{"hidden_size": 320, "hidden_act": "squared_relu", "positions": "rope", "rope_theta": 22000.0, "qk_norm": true, "attn_scale": 0.201, "extras": ["local attention windows", "gated attention", "capped logits"], "init": "uniform", "optimizer": "adamw", "lr_head": 0.00645, "schedule": "wsd", "doc_mask": true, "max_steps": 7573}
Each number is 500 + 40 x the weight over its row's rms, rounded and kept within 0 to 999. Layers, rows and columns count from 0. Numbers have three digits each. The size before them is the row's rms in percent of the matrix's.

# layer 4 MLP up, 1152x320, rms 0.0901, rows 211-297, columns 80-159
097:437562503509533463491495517434438493552441467517518511519498521547488517558478453508423497526438460416420448500387498500536506489429514501516454549465517553473522501528477476491511480483529441516504590545549485455505556522448513572489368446
091:529471493559505501515412482511529515549507539468484554483457515451513517453553484444518443527501398449565465480490465490422490476441454568499511514486500440501576514502553532539459534558547455554532601500500542525522501505462460482502511452
094:456469550384558505459581474485462493461463486547517532464479515560550473506524440457519481513452448513547488527557476541501482490471463501470515511564374476448497502471520520451552539583528458434526490421504484452525453493501505464471526558
094:501519523508519485480557472564501508491528487527519469488503486464481491420526547467568472514449476450486501553518498511595526494467430430475476558465540442463445517476535515566506462473509440482515592466497424548471503477429455546484461471
095:436507480550607461488571527537483498462541537457489537478539525539522482600464482448515477525594500496532466571442584492502542483491464502494441577487565469535536526489517562565478478487491546437427567524479439492499435490482514532588517434
093:438495491450464458440490526586532580525472535414484525403534447509490440501489499469530509478558473483551507527513496501495537527467437496584492567437484552529518541450476487452390532446528513497442525451494463484469442485475538610521558493
095:497433440470523551520543471453451493495517503489513508476565493459544583479451515533507433538541523509528506508519439497527493481527480490576445461475535556521481485458525418487483455520515554495463553447448492446408485440499502478463569499
101:553488459533517523462491422501527429527502519541462529529559533535532458455481578545494439583489490550458510464468423477500555507532559515533467529520538513511532468494474448499485476494467528394471483616517507434453497516489522505450468486
099:556453510518448478461468526518510515541447521465531571505519417459513607499523471472506490487418488546553500465525596545468549523501478521499516536513486424468531470520565629553523484578569433578487513544415571430472544523486457476571519461
107:559463516546488533554539390573559578523510529460489548561526543576553547502523411549516458568543465495529484476465601495470493502484519537504516504515461508475491533532477526419427518470590531477498497533444457460479466487562508482443482450
098:476505467498454474558530520518435521548578565459488541550440481493520532434537499485488491451548509539514527447493508496512518486522455520462465500508556451512546506476497489462475479470508511503449575530492500559582582533520507574467476484
096:530487498517448489565556468575521482500507583522477556574546510501499488499459465523512496455534535460495465502480560578476498514504511458558532483509461583495499525470549471496492479536503582585424489488450460458550533473521579517449492528
104:408455568523578499434509522460493455557499534491437538413498491476501525531594540483527517462545541504546495538477544526474557420498427539515443567480523545490587512469522424459567500510495495502437540554408522508552548503416540591424553483
089:504465439539555589495494438472490552524442504434532464537483498483558514518454423503563477508547496511407462537523452474524440516478466409547521474504476473529497489538513490441530472452468522496479494543578583523508495502568573535545507491
103:506491479463559477501457469473553472479454545449462561491527526486532516502496536441482540464498442573508499481478502498457612408458484536440533514462466544543520463442540414458432464538454442490538447457549440493486605556479477494438476525
096:501436539428533514542487485543418420453507520471485551479559462460509521457447464510527472467446389530476532560486456486508520459530536504504542503535505478492450518531450446515486470554547486514465466590471520461494522452522479521487507483
090:480515480460492531581455482577462545508480551471483431550539580511499472396467449450501525578560475456524539501543566474484505483454524471458485440515508475451445551457461457512469526452447497483492540505501568471501490532478516582476478460
097:557518492503511496455511466492542509531512539491595497496571596439436495536415483574511524482506454462497400448519517450509528475557452577488531490510460568569467464541551577453483540590445553421538521476522518462453521511530565543483530509
108:456438521470485529524443453444484537482474484460423554476453483533542513503543553477518446512470547544501469476464467508433559451468439462477559564483525539450501556539563521463497529476449458515512499541503533424500550473498560464535540519
100:452504562506473523548503476551539559446508537452408512524448505511477518458532514538570461506494489500522477487464535570502435472509413469448563457529469513460532495516472461461491536506476493531467505589459548482496533574503540543622489481
093:446477478504463462463522513507475543440502498480534531531498409498494465476486539460483483517461469505584454561484472472516476529471497512538500503506489477555456557552516429492526520557475469400511444518461506518423518507490553498493531502
101:487500511515465434557531426496478511453547497558585515526552496528517532486503473488544436525503424484553464441503460544480457502457515477456484495516542480529443512524467552480468504497493472492554503439554512482498505556484504446477444520
086:533528491518494477451437436521525508468535597514571480543602493521446541495477507509478475463536507507461498491521497494529456496478428501556583537478477479540517532531447511520512471506495441501493533481526461474457454535542473519543487556
097:474512525505565525442491536418483507509564504459489482545572460506433503529541547460466479525503511515515454480493488557512578419505513517478438508523494481499584482508504482472481571471475479475463549459513480529482577499565528459522560460
095:479471502545500472561493475521512520486552534518472571468413489565502503498410493541495436523557517542543510535501549529439535506536524519449499474532535506498520527455537555471445405602534631450557435566477472524429526486545465478468492607
093:505490505521474470523467558454570532513524436489568484542549479493428422477559533534551483466427518459555535519483467544561466493494489479517537522470481495512398454572498483413536519531552485476518504467498444470553526577520429487532452538
098:407500507468488515550460499514517473504448438470494492506524491482423460464416532512435446465455465488449418508518520495443549476523577477527480554504457450483527492514478546442483509500493428486508574494496521487510566527492552537456530486
101:537453476527598510513450497536486521408447562439439507434442446573490499450534527490517499501457542466552469501442503501478484460514496454538476567504520472523493483501460424513518455473524474449458471589439479565513540464505570464479492543
084:506529508537480461483530539483492450537506467483550507447568456446544438506505551518552431564430607509462488534475469539464546523518510548481479482486498470497513529567453538482492529407522477482487507532562513519475493503512474512463446445
095:502486557524528488480501489503499467500492473451475543463472505502462430546480443485503496531445478450501471510409511576447480484511554550525464517571505453508456469555456514529535539526478513557541466561571476398580543529497550485484479572
103:484487479591539430501512428546445452479465499522554491460562528495506511499482466532455469462484474537472489457447567449510426500468499498490482510489493536537469482503554483512465497420558511528516483521466411468513530493516457469461503545
100:430441451450475430534522494471448496508543541450489512573571419457478490441460551503528498473574501450501441502563454558481499529483460530525514516416466479476544573525502445469480539460482510499460494581410462429498531461449491491521435483
101:501531451519444498550526484545512522484538531527565541518490595500446510546514488516535457560503487474512518455479483550438439522539515433492518472422507589450453477468494483457401520474493513537504515414509458548600534529509548542450507505
103:602456565476543524480532443555486491495514561552557535484555510541507551510495450556539454497511443488525532474491486572550503497539520506538507439514497446550468526461490537459507466484509498543586514520492524444535494520517447440481524562
105:432458511531514504529462450469395459498486552503492487531450557460551470478486451469489527531607405463536447567495533527471458499484456499566484479557487481526556566526574439476560517482506475555530492529533489470479534529482537451547470510
096:523410475539576464451474478465483471512548517504506532487538463498484449492497421496556433523421466526486445450485408471515584404488496446459560509587508463530509481502525473488534597489546461483494529553533502519516571552545533401528567525
101:487450465542511489546513492500513456467478505572491523508409520501495538522487544563517511536641489472491488439485554459462422445513475494452546521508526489443475499510488486467614504431411536515540536472523542530564441521491519533516562507
105:550469491512540530468601444446462512518467509547506515559494459502471463482517522489473476493464573547546550498429449441490536435463437460491513542497540530519541518463561533485491484567466488491513559497496481494508559491477511485436491553
105:503384461464568420515509427507587496510566505500490589459495482451502485457543463492480514457485455488475465491468512529512576451551484466504487491506532556564470492526468476440460428487506511436475529605498459505510497523524549519547429588
101:432520538526489577476465526487540510445422464476491467434481529507551640516549469550546432506498534490493485489475441512444474482517501499576456471467485461538433508527442504510520548475500439488483498478529464538536491471529512498472532485
102:514500452528550480462531505514458532493487464517442541551537454519475593474507508538510476529473473542541514529552486478518496406536501489529467508524461575508584555505483522504537438446522473486501511508459478434486523535529496514520468470
111:518436482486523491490520454470527481488419526480452510521490477520515556519575527558477538495482531511541548489411581487428467463512471545507480565464505510503497514451509519483485452466542479540480547534522471447497470453440529579502516499
095:481426483498546446445494465485493512488491466479570538527531504495519473510500477486553544442473478522481516572516457485509467515548456436571414469522394522536535425442520555430504520512460484469525532507464458521426552493475509477494553485
094:482470539452530521548606392540460469416537469471521533572533506584435524489564428404448516517490542529491523564525437475446459556452552496477510521474421562502507530489452474489491482505547494506452505531464540471397570499487519467497538511
103:552453523469490532551491500493460477472521471475539464482592461500510551467482499507466533452448507500504523488487508449513475421497427491482504560521510507513533522510534482437476488506525408529454559533498521496497584539528549542488465438
093:478499502443495462500541585482498535512517506420488488534458564540529515587491508565532473528497539480516489434483504439528433502536503485552458474486585501506406404478467535499548560495481539535431521516505459595501542441468444509488547429
099:515476484458535473496458513475447521547440468503464548465551459521505491566534515474473478514509553502525435494515497533551609483533484419522519498490535548504459428545446468466470479497392495559457515526501521482460474515519501565511523495
091:547489532494506490461484568440455430492457470533421520419470458492549510470532551449553493512433496495558468509424513529544517392491383505488528551541508561457508425464520456477429479502529467446421433497517497454527518489526477512526509488
109:516505500514578557520462498521484462463467475531474489434454442561467467521470457511565449465551546573580511483432535560482454397492433506526502480519568555514472483397538532470492487490432602522530532520466499411498551501439480516493502463
096:456500549552470536485517469542567456505495411554491518489509521596544471467484489543516516496446505474474422517498455521540532511552522491564564576506537520542592517494546428537537544436553457508494513587483521472505546538443491502481455465
097:474486469529518417512527485511513527563436525509539512493566506506514526462412456545524534445537460496521440481507498573505520489539452489550383473498486559517485467505561532489604502453508498453471555519549507477491455493459471468534486503
093:548465511455479503465570496512428488445525564488486509432548452487498509492438423503561465535507482479445432541534431536527528510441570512446579465508460512519490550535508489536529474449546551514488458503523480457485511557591543498556487491
090:510546439573444404553474456480511469475456515500547504501476558577414553480496498482495515549491516478521476538522531484533488503522501494562430501535438529413506517488488474466441452524477468465464488563528491523502538534503498496457447456
097:598534513451567519480552491490566468479521501516492496447525508496459510450494456533467449491503556530541521517517476497468534495527527527481599509555554485506439501444573527506530454562538497564522551392480489492448510510487541485457555457
104:476520533502525477567483458585533478530470459522526474497475491542478467435421536517526476500421472505469464520507530536480520466512518554546475476496509560475564578470471530468487553477403467498471517477486470510537530489511477487566500458
100:451463462535538467486515450454508591490492472481485533505517482455496532447523528567500495507463490495524554492514443479539504514518480502510499564475450513548489540522497480434473505423475434512513553529488445480592508488557525600505446572
100:477475489522502502560485564491505547417432552447544465417528494469540497499515526415516488494469560489512473487474514543498510417526493565550526552473522495414500510446536509501509513528448539533477478536512486419456468497467594519534546482
105:470412463474460475495501491495494450471548513465495532486496534464514507548505405482521478586491548492549571478490471454489454518406518527529504578593484447531465492465593565455470485563527539535518511489565479481494528518455419557443487537
104:402454521543509503438443478402526451504507461507496486530491497479502498467564482537523507513490510523560488553528532509453480499428493515492536543537475538454468512515484501501493552517496468503463545527543432529515459540483547467521504591
098:550503571530464479514459487409516570443484525512440462476535492498540467531527572598474516570560429466427523409539514490513494491556503467418571454473581452522455502449523475498491562508444522599543558513460445513530502517500537528518520517
105:511503526464544508559447465470521499537529536509504530581485530556539501474447549514494450533534516534566421389539525523553511512546490538545480511517572510487634514494547508424580512510505501493431560519477494448581517556506580600465520509
102:476486542529503487485513572504462578562517509454481491492555518569482450441462513545457462449562575493518502520483500589526444510604552524397464474454528515526461411549505605543529511489526523496513525582490400540519472476491481476530447541
092:540501515415510495505519458522505452482497562509538468502496530499518435416493527530500431571554509473527523518502480552471561487537456553550481519490499436504486535545538492414569532504478484555462571474488555513557549444481509474527534572
101:506524574460515482503470509523503439516541500475463585449430533473578508501531531474495519532527421497461481464519497513510492482463495489557515457521501526544498486517530517398501532543490488550496535512543526449434413513454500534551485462
095:478445498557457536468551422518456452558467544508505466597483515503564471523527397565466464543496476480502492467472468424479458514431515483457459487518458568518558451513468461456471513464499512495503459519569433482516589525509565505494529574
100:510541475478608551516503499512491503489457459487552490440478483556515527530538438467507466505498528515501512495456494469587541437432497550479435527532459450454471437453463412496468444505416508443517504494520517474415469481509523435510509478
104:519482525546519483492462509474503435474557482484465587444487441519475438478470578500434474517499445583491426520501478467569492483501480572561509444589524521489561510592534379442484542508514515515506542511527517469542562497488547556543456572
089:479458471534476531486489483474521468487490501491498467482447506428486540491555543441422471551453443441506515526457511491469518418554465510463512499399508512492518513515454565472575492498459433482458500431484510441456484461514539440493425579
104:505498547482499483508500471444471515461498491432483541496472502458497558431448480503488501512428502479413547499469475511506500519553569489469526536485481572494530481546485483491489458523498541510536501513453525522504534490467482494505454481
099:444436491482495481496452518494536501437551400520487477504499547484539494477423415515535476542488459518451448494484490444526476487480453524561572439543509521488541503496530474473463492477524511465497486522542491482545468523534450548536442498
092:504552467482512545495514486510534528426512407530497488525451449485489514476534542562491496510394474496539446471489567529469559464457488475498531550468484452561470448475489473489435453547560559520573476574485528492555464505491448447533457531
095:529487553451446500463451511458465517497465524472457479484525516516426599497507511475501493457517477498524520432501510586470519413499462454514505542476528520468507505470498482494439464416512532454516495444494568576582505517492454484520538476
104:489466465418545491470521476543551521433515542508470544472532413502516521517448504448520488529528497458485447573470548523495533444444440544502493508512454506459500517432510492455498523424463534526481620505537532431572476476492535560505519494
103:537453464558507513500461490513518578572451567554484535500506525502531508550503510497553491432608477363555543549474555533499455498464447500503460572426497505511450579462500505430493501437445494436450476462454495571567533466504531523541542452
108:476471444564544542559530513543494521460535476490532560528522473482417558505488471508526431570512452544561550504497466512570535466480468492499551619515513579481492458500495518551465525456516556422491577459520497477506459505447538502532460530
094:516372571491503410454569482466400480453468475550545527466497481496543407510479459495532454448476420504512519473555443489494546511510549473540486479533519464555512449514493500524429520499494533463541489503520519551557485499572540595472504450
105:485504529489496518531463516490448517563545502461494548557508469494512543524500506500463493483537501440514493493547513537531503512505526511464449482500565538518437520472498546424494510503570539523514476494508579489495468494449572542440449526
098:441478407502545513484465478476517551494517498545432521618521481508525471589515471517516493461511464558475495579487453417464494342405456567522524493539549459478538516448498571461594481516458544524533517454528551517530550470505551540512529434
101:447476499478488537495455491492408516520428493486495488494424498512464528499501521444445514420493490445553500517503550564468486525541451472535529542449399440491474486488450464508514563463490498563540501460440459500471471484417580559479552526
099:436435441514428509505428484535551541553514497477544528474572557403450538466506494517546516564508468510522528549562522512464459521509489485468508467507526474542460501413498455485517538518509541516486538557446425562449575557509548458513534459
106:559543457495497555502549511467541528494490491467449449539497550507537548522427530511421497568464517511516568482548469525484533472414551445438532456449514508428574553460484504500475553522490569437470434550496496548549528589539524486561501404
100:535449536539485470503456500430491522441478564467546507445582539478479537494501575451478529537458505531467472527514490418542558491516491462419494497436508488486504459500454511480534522503501517552442496475553485504499538555554467553512417474
105:549498517540519518471404468417549488524432536507440499487515568481461545542578443510473514464477501500440484496424486524518573478487539462478500519422532568499488450464474440496442530401453530484505531497542415536490513503459499526465530504
104:442509500468518481557491446472500495554512531444467549506502475496503505464523539508495473511470579466518433477435507461528509502516493490506489545504543542529534517503431492487515506505496457544527487547508458457568576544475523501504452525
083:492546460508555498474530504522572542433460502495449479466546569522556464460442538508483488535519482525490440450449487533509554461548533568540503457555507474511543488504519538537446464481430435452512524520428441467493510528462595457463535480
098:499482586590466541479439480505491499512573611514554621437508432492439515485525499529487543504445471534550518482501486530533475491499442498461517448482494443573496464518399386535543476525496556514565464511431520583525468609512582494499519454
095:453503409482513532481484495419563537468532492483515498528434558436508507479484537529450509492467495481484473484478458512553494497530585502420498468452544474503609463555486429449426480535506525471496419454570525450558539484462533484489456471
# layer 4 MLP down (transposed), 1152x320, rms 0.0627, rows 211-296, columns 80-159
091:532492517518524598472578488517457498488560465492511460424450429503525474472543601526505472444512541510527520489483519531475526462522446455568486528529498481536516515429495530527511455548511548530565465545470487539466450483567500511513592479
090:505522523513501428442550498432471510432430478554493492509488503543462498564501551511449509512487539537466493518532532542530480511573558508517549482535449574416495514590462442494501457509502511414462436535428546504498455495518541525477496551
092:509468488541474530465559618528505458540481587522463463503483448574470480434525499513534473517481473457481442511470505527554523439477475447485452497515510513526517535470477472519489445474521536545452490537548568575466522548459519579518464463
095:502553548471476579529535393529491516525441527485513477467478477516543465549473519507439460461507608470486471437454574452487452469530463525514509482478479560493471503507484507480442518484493576501451471491490511485459440475495506501471506550
095:512450514491480497517508483434523516474459484434557448462477513503504444461441498497571500558439482456492440561544449542485418494509539513427586475511421556535498512486517452496533493541513524542508513491513485479464511581538556592467509513
096:497479501580545490459515535472465449481546493504533564549553519477441480520559482494447475465487491556514499491495513441561473531565452494524448486457545469495506429500479501531581460458460485436528510511511511552548510451438536494461508478
103:500554435520484490524419475523431458528523520462443531539437496533533485533474501479464480545565455508440457534476520521549522486468447466488507499524467479542503476509520534529537526535518482531551484552480511468580475445551506534563570507
100:492537567450497544510482453524520549528427490445516463495471485507523521559445493452499539507531525489530452581481501477459482464458510606541483442506457480437494537446510501461499519546551492559554523434592465533567494471503528498490575473
099:457574433491527503456462492490545551436377550528471508544517583522523452542439432505529530515511435541528577566522467550507503460530533529467514488452593456509513495445456456448452521548443482525520500533529458468463493464475526473553534501
103:466516512492532532455496498484447441497496507486508554449432407457498571547494497531483533509479532496497480506511523491561428537525448445483526503470529455593523511505508512579505467517575599512519542563504500541456474532413553546528518448
095:516504514576458591480442474512539481472451451547535522482525461453489464499487543518525528493417482480505470554526443482465549508459461564574540543487455523540492483464520553458470430457509552533456470507481485420425462527451454476477513431
092:450488420473509500479462499490476427524490466542513534520486460423551519459498478540444520497549448516508512487512486455500513463455410501532514553590599465467462512491515543549478449473469490515563495540493483447448509573516455506550541476
108:498517453511432507546472495374542441508493571477483548496490573533469485446451487553480489500554485460518524520409516558469495568495556435490452450493519514513477454491473503491440578558469524406475491500515526520552541528442477508500481474
093:537563506474409479538487535475520487518513437530533485484564584523557558513536476514510529416472498422551478495536482449473550553514585587502512467517485496495488480512481452484443533511548528550503509492468406519510465555451506449475501490
106:497505514519495514569487432548554498546461508443463538549495558597511528538494510560491520618489512452458456504437553505547555499556488477470511480559531485457469497585490518478528545497494536431510524536538549454526457465512566564501522458
092:503514459435419490415578506420514556503442447454489483454448458468485495495443544497455486488498581445492395502576418488488509556490532394472475497476561487432504412437476474465495489437493472549481492593448526586483566510520479590443456482
090:465531528501535512463504538461535463414489480542495534526527515484509480510575422488466441476477553542558459435469443539455569531502484514503502508564477500526565534461533435583536514505470537512507491479479402506509487451486454438516498460
096:455519448473503504506443510582487477464516576573474502490402503479505465440497511475483494519502523575459511459528526480403495483518540491522546493421505549541479551446451458555513422467547465599500485504473527498536516607511560480546556530
105:536461503511521498465549455475497509497498455545424433531476556513471526509464467513528476476516398572418514486509508495501509485466413520519498587529462494503575501434458524502503515490526463514478500470494504529503539503519512428471611461
102:534476464451496466463490462489429481467531465523473518469524454431561502444570547596435522432490493522434555478492485524479509497501481467501527540496478465504515543453496496467477449506555440495472482578527494554576554442480483517475481452
091:500446572582465490486525521487528436490511492504474433543502524561429455513571423483539498512501415492561490507414487454488551441468530457500373521423496548421502483466522438572504470479454492517459496451575515490556566489453500454459522478
092:486441501501514491539484507462475567476545507496487457575469594560484511441563518462548573481493613511488513482544486527508499554534563547552557493495455477506488492446546517465461487505469544458531478525493465517519516501501522594467516491
084:459549491475480508536548554481516530501432499476471467480482515527528441434554514465535529422437490535533493469508511490546535521508592466460458474489502492428453467496540506413476515502467530534558502581496504492453472449483524512566579514
098:472525439479468462556528474572550563511498552518488528490478544476529410551428481517539529476521483503478478533544516408542496529474574497550498494587480463482463527481535529475520534529503485536549499498515531496537440474460484439488528525
093:507561567489512516480501471518481514617513438459510478547556505518459463454543476434504556444450475477538443557494442513558455485548458498558456524444506490507517497466492500516548511433479443575499572535508533577548575435423501440567523485
090:550422547432542508434475487524446502496515545482493493511533469437547551502492557514439467542564550447402540509533537493457506536515588478540501491466455505519527534485504495550457513477457511450445466487508504519552500486559455468498516506
098:525440525482509472445562513532464535492569614448541487487492512509544489508481482495489489550547541526514518560511454481554504584496542460449571474466466524505457465496538455492487497544524504513483455600487461497498524432569552505514426505
101:539513517472529534463549537485421556494488474539506572520529493518509512539447537559484481521453519522451456509517450467508499490574547525504475418537498489539505439484503516489503434461557549528541451496486561503535485519542524499484441524
088:505384448441491588492494516555566495533498488497435493570490577530403475485553461481512524412502475505516445488522520518518500483508487447535563550509563471515555544469487464527505420541571518557529443501497515502545555436531489490564577515
101:574522481481491477461496465501434499472440477502515542505503438477475503510500502481504519529473475516518453509483501436536596443467512531471488427507506505492549539517537443460470532472516506451466550510535485501491466531567455477526537409
103:531489550443509564505444514504587533547493513464484527502458520491531534495469539407441530529525519497468518514596481537483569493494472518508399511533556468424555526469479519490522566531437490494425512506511526545441497451512542485552516452
100:553553516534469551455493472526513480544477515556507427508540483517548534486549573492508605587493466463501534472415473470567399593574453481502455458518463483577455454499488474506498416457533487514462475523483488514454452553523538534548463469
104:585527513442575527507488513477529521523448484498518430493502530464490513487490485497528529519469568505520424544561502510498513527480511557489488477488449459539533463540524524501550527459473521552463537532483515475594574475487501515457531454
103:408496510494516463509463616548519494438527517483469558565467489411484496481532508527573535528504579481436468549483484481469539499456498552427457530480562528455455577510495488515543541533550537484433497529471495473513476428486514433487514474
112:495525531556429554493548432465563471535563428494515513453530467540510566487498469569490491518372544501535544480504452480545507547548452506506543461479548598513576535546475512553507525487518534503432465467525523496554442541490515539455532568
095:492554499420432500508523527517526480507480482563495511495510491509564476515437437479525462498537505493527474525466552505522524455481640519477405481515484562409557522384507480522486532462463535494451548486444478471479472588507499497492449454
106:485492501465460485487488551445516527580530586461467475517500517583484559457596456426536427510489546518545517460545535516468535507506485532562537528427427494509534504514547494566448475609502472520454491413490547496513498506510481494473473518
107:495483529487501475547533483515538491535514504539507476542525490519494545467509516513525509556472398503489496473540495535527479517488513503511475538534483503428538590476504507458511533473573494419497443528465504577560530472402527498495506397
106:498499520506502574497500483502476526434460449496506469548486475546521467529444519462560486552421505533518506489521526486514408488524511541496543514478489438476452565498564531638517484518480508576564503427513443414513501491492506534429502487
104:475527549469487492499507474501490540562531496499498552482585567464532390530487533527539499523493504494503514475484509462472546498505508455503499459529495521531500536407518485414511475453520521522543527545536547560517557510518426477533455478
105:502473555516479471544492445490504499451511503422515522459499505546496437557491483473478459490488519537499461466460573533457435445536489505461461449484579422415449531529520436547499590525565477508579524448571446433583492455496534505498502487
109:488491459481541498526487496568499472490457532558567541498458532549460478472506467614493470501434451499484475530548466538501570502512549498546540476526508509548499455518510498503461604482468465496501490502506526531538547518529508389498524555
097:562508495498484451563561476496485470508484585500474452556487451535498513509520558486454419524509526526475473503539491471504541453492528477441564503482551471493505524568481438532517477506489468517478535513528441484528514519493549470528470435
091:451491418516541481474440576439548478499456571534463508470539483453535445510458531537544495527519467478535484476450503532520553457467446472482518485507502496490484450535543478471461527512471486524544482470469506515512478480544511518509465471
102:449450503472522517543562496482531478506513549512476509549448536573522478503450550509528478504475553490532459528579467586540491535487564494526454535501509464518483488476461472520570490588483538563537485513545490473443479503465501508471483481
091:508455457508548553498564411459423465539501471514531463523541501483521539450524505458444541421501458563478503557547461474487533450461553505468480534523438495494521542457544497486463469496519451495499473502502520429464537565561544583494476544
104:504471502525482545476438591502539480467440519473482545527426500442530429450485535485506509548539430459482498559491487511479433463496397525542467539552531473482520505450539460502524513537567494481587496506460478529541488406456460560536556494
090:488489458485441548548533393520599597525543547470510520508542570485534520503451440534508476489518435434479569503509496497437506448491494552549483551496496465551499555514462465477527528472495561504520483506510454487508464500500503538546553449
109:507520494529482510451439486498470552468579446494511537612457436559438489424503461500478599527425499434452504527570433584432565575544531486499502548511509487496546478496508513403537474478468435499495573534431459550534482479536532504511419529
095:491488507503502469498478493498481604548516581526542467491519549455497482519495477484533530490504507515440488523555527499486550511538568496477486443504441544495509490490542527504527454555460489482478439466508520569489483425554456469518461542
102:531461518576445537537497559520503508551573474480479487476529514455489526502484538510498459524483507603560503511483518430437587530437539525422530526499516485470491560457444464503510429498449445523504476442511550491468400555615539558487488481
099:464572541527557543488538490527441471527491495510537526510510455448485560464524560515398506512506511444560483458435511493475524521501498471499522499480559531468464500515513518465551533543413516433464500463435506503514579488461482475546494485
091:468541554464548513459523488505512462491523466489505554491507503439474424501482425530471499405512508460535477511493521504417538432474509517436550520460480431481456542540504484463558531417524526528536465481533477532479574452470499477495531517
098:403447478509516502419448526487480548526502537401491554545572483519518447469524558566520507590495486461546550483525541477520452506576472532480478480458497456505525481568473489472513433447516513478479486537483486474524517482440512489525431530
099:447547531474438471510463547483477503539473502550469580475602529529514460474558437443492457433515488539515509479536516516486563436510574471475446480483484476482502471515424510499563574517490491524479518540525537477474509466516462538514495554
098:487458460495562584526598494488459491537508524488584518526521452475467488463532548469421436549530591557513510469523493497474496566495524442482452536510548502527550478506554518504489533554475533511421498540540493468527543454524521462492472506
106:503511533489548500526443497558495488550435517493460452554405587453506520477480508570514551546442460482469522555521489492490518477467563504482513518520488502519466550527490442434496485462526442434497505580519531562517487498489562504478500482
106:496549540484483471603480517501499496553448559521557509503444589451487569422591596504486539485545464466554491528566518532520486529520470465536479504474489545453478456541438460505560489445504489446400462453480556481489488485501541538478412515
104:549547512475528505518483508492485585465477524521511567505506452495579489508494484517547470496477489425390474448474491495548541425535384513471487419550526573524550524450460410506512488523484511539470455464502509454499545533496484468498485456
095:428461516486522530499495526618462453508500558498512496502546443486495549548456494473474500466468542501534528546553516442444591557451484561541501514523471530472473588559483555458505453513562502425377475495460626471448481543543506508494449577
110:524465545482546426536485496560440494499465456507527513403492431488443550508541469513470515537518533494491477541451458529495541533530558529479533500553487499547475516530461434406503495486512528523563476467490534516464509480470542469511567503
101:524413519498552481454481518483475437462471465537524510517520509519526554564519465485563521543532389498514503530516512442456525553409490493539490520553474415505541516476495538497492475486515460463488542578538515490469469513515482510469519534
096:523452517551535545467518528487491588471516471430480467513473446536463530534505474465480603404527481484535524482520522476499503498426585477447484430504456528536451468494492504548445453474529521485491422524480461533489503484518499547503494465
092:445447480423530487471500526531532554493494476536484491509502458541460457533481502511524491482557562526447513494495470546488541510521568529471614485494525473433472484498524445552466503465539469495481416492456489554466503494522560450441510592
097:497499489418544463503469554469535497528470459544452570481489513523469461489493544494470566482515500550478473532511492552489559484503464474528460540523560535498480494477390541566546517540455494575499543436485535480477468532457474507443511420
102:481528515465442455500493476560551573501539508556508478521563613460512483452466516534482512529503503448562465528532426470476484520566586511476568450442526535525501549563454488489555617510541534521516442523536478480517474518498509523509445481
099:453571488453462449600516500507445552520545502499492500463512489451441524485524437505498447512483509461514519596523510515488495496428570446382464529480524470480462495446546513471548521456486507455451505472478499556431486408470479454515518477
092:472425418512483531517486518512497482545481459536548567458536446488522376501521453505493544510550468472542524478559459493490499442577516485480571463510442495500537590488454482455517514446478545524511454524543546548524472480485498458495571548
111:510439501552531394505570501541483503489466534516575525470588494470486437511486479515570478453467515473491453495550489547517536463490515523495541499485506514535566556530598525511478578481444451483560553524591444385478531442491490551459513459
097:474559494611444474452453492463496468541469484524485489443500558458465474492480530478489557420510553470541476552548473553512506505466479559544437462475452508532525526433450565525545411471576455532510488424471548485430473482440462521512465465
095:514470570513525437523464477504547471498524471488495491500505506460498493491525487552458521525474459505474514530547491512495473532472498562483496545540501512463488519504544517447538527462480484520574514489547491409475542471467481457493405486
101:448425571531448518466455398553524500560558562484452476489491519556514439546561533533468502520536552538526470522451480470476488462475483506519449476513543482453528487527526532474515445478484534488418507397544626462572466509491520475495480489
105:529582532504485496527436506475459467500498503476496531535448555463465499501530397508429516548485448521520473539472474459528448448460557453553487481478552463550480469563610505486541540528556511519491463461502523489473555532511474399514510473
104:534526468481594532436532506503478490494458485459496454456439494505555516492488480481493498476470553519400428421450483497493479521401481491496536571463506545579532437496501497600539500517512504541462560532558498459458439560502504452495456528
106:497513519466497507436508527487528451487505411500462517558441539495454466568494477477470513497445548516517455518480560485471474476462531461503470403478492557455553495420503451491492445508478459506488513536531458543532480511493439528503550473
092:508530490504516499472527567493609452497525549486500463499511514501520579475521497531493475575494502473517489514432520486477478566424476483437463538487476505475527477469503544542515522611473515549466468533519530442462540499468488516488500578
103:502459514573491474510537479473550513518491484517551443505514498520527511575542509481578550556454479539522528511489479513543486547446484494590545491509530446483504452445479424590521455485492476505509475480488416417527432515498528405531511427
096:503543522466492477515543535512479465504454455447494515442495473493531596430496533487523520538493521445522517480524535516533520632618489456484494544454470518520422487606523490436423493430508454564507506522454474510447488486475449459455448581
102:531476522494523471499551499452466536510451485466576511472507476479529494565476472534508501505515521524467520552512521470515575467477458514483516491522485513538509505517457479437605489469551529444433468511516576585548518571503471425463463487
095:506488529444530479527538535441448537405455463511494584522432417623471491506513504505514464443507604554389504528463511487528498511515474503561490488551466467470502503593450477567425523530542495473493464423534540507467430462450491506441492527
102:547416513509538479486480490530478507461525475433494500464528448562526452500521506484478454509521561519462441487474467514526465459535465466482380553532520474526439553510463542422497523445440485523518589531548430492517513484467473562462526532
096:457459476493508566502426549542465483491490493489538517537493434542537526506511413532451500501493553419507492538465511546531498459484540520542546554510457467515522507576509481433426584514537429446513484545442498440434530536485435466539595581
106:400447493472442545504483471501442460538495528520583491521479445428461455596413521510513497468486506494503479506495545525456486505539465506536525508541482478535522515583503440494485557558489473535508490429452561472517533511501509613497520468
100:498491514496502512525503512460564443491491370526467470494477493509514551477530497504503579469491469508459574439541539560466500519516542511486439464481544480587557493453487491410520508445472500420482466465473449560460547528451473447529504517
082:509507512521497508448516479475489436576480506506543501531531492549449464550526490489519534509596575422454538532492467516486542425455547529502513510528432523497429511518452449417497476482506556488492425506509543558492462486588508500507451508
099:502516530546467465536541451501503524512436466529527532474548485520591544479496471509581495503411477508474532511466485546604552538490515556574451482503505493410556574511531529460418578520555488442506519529531462475445467472456608513488492507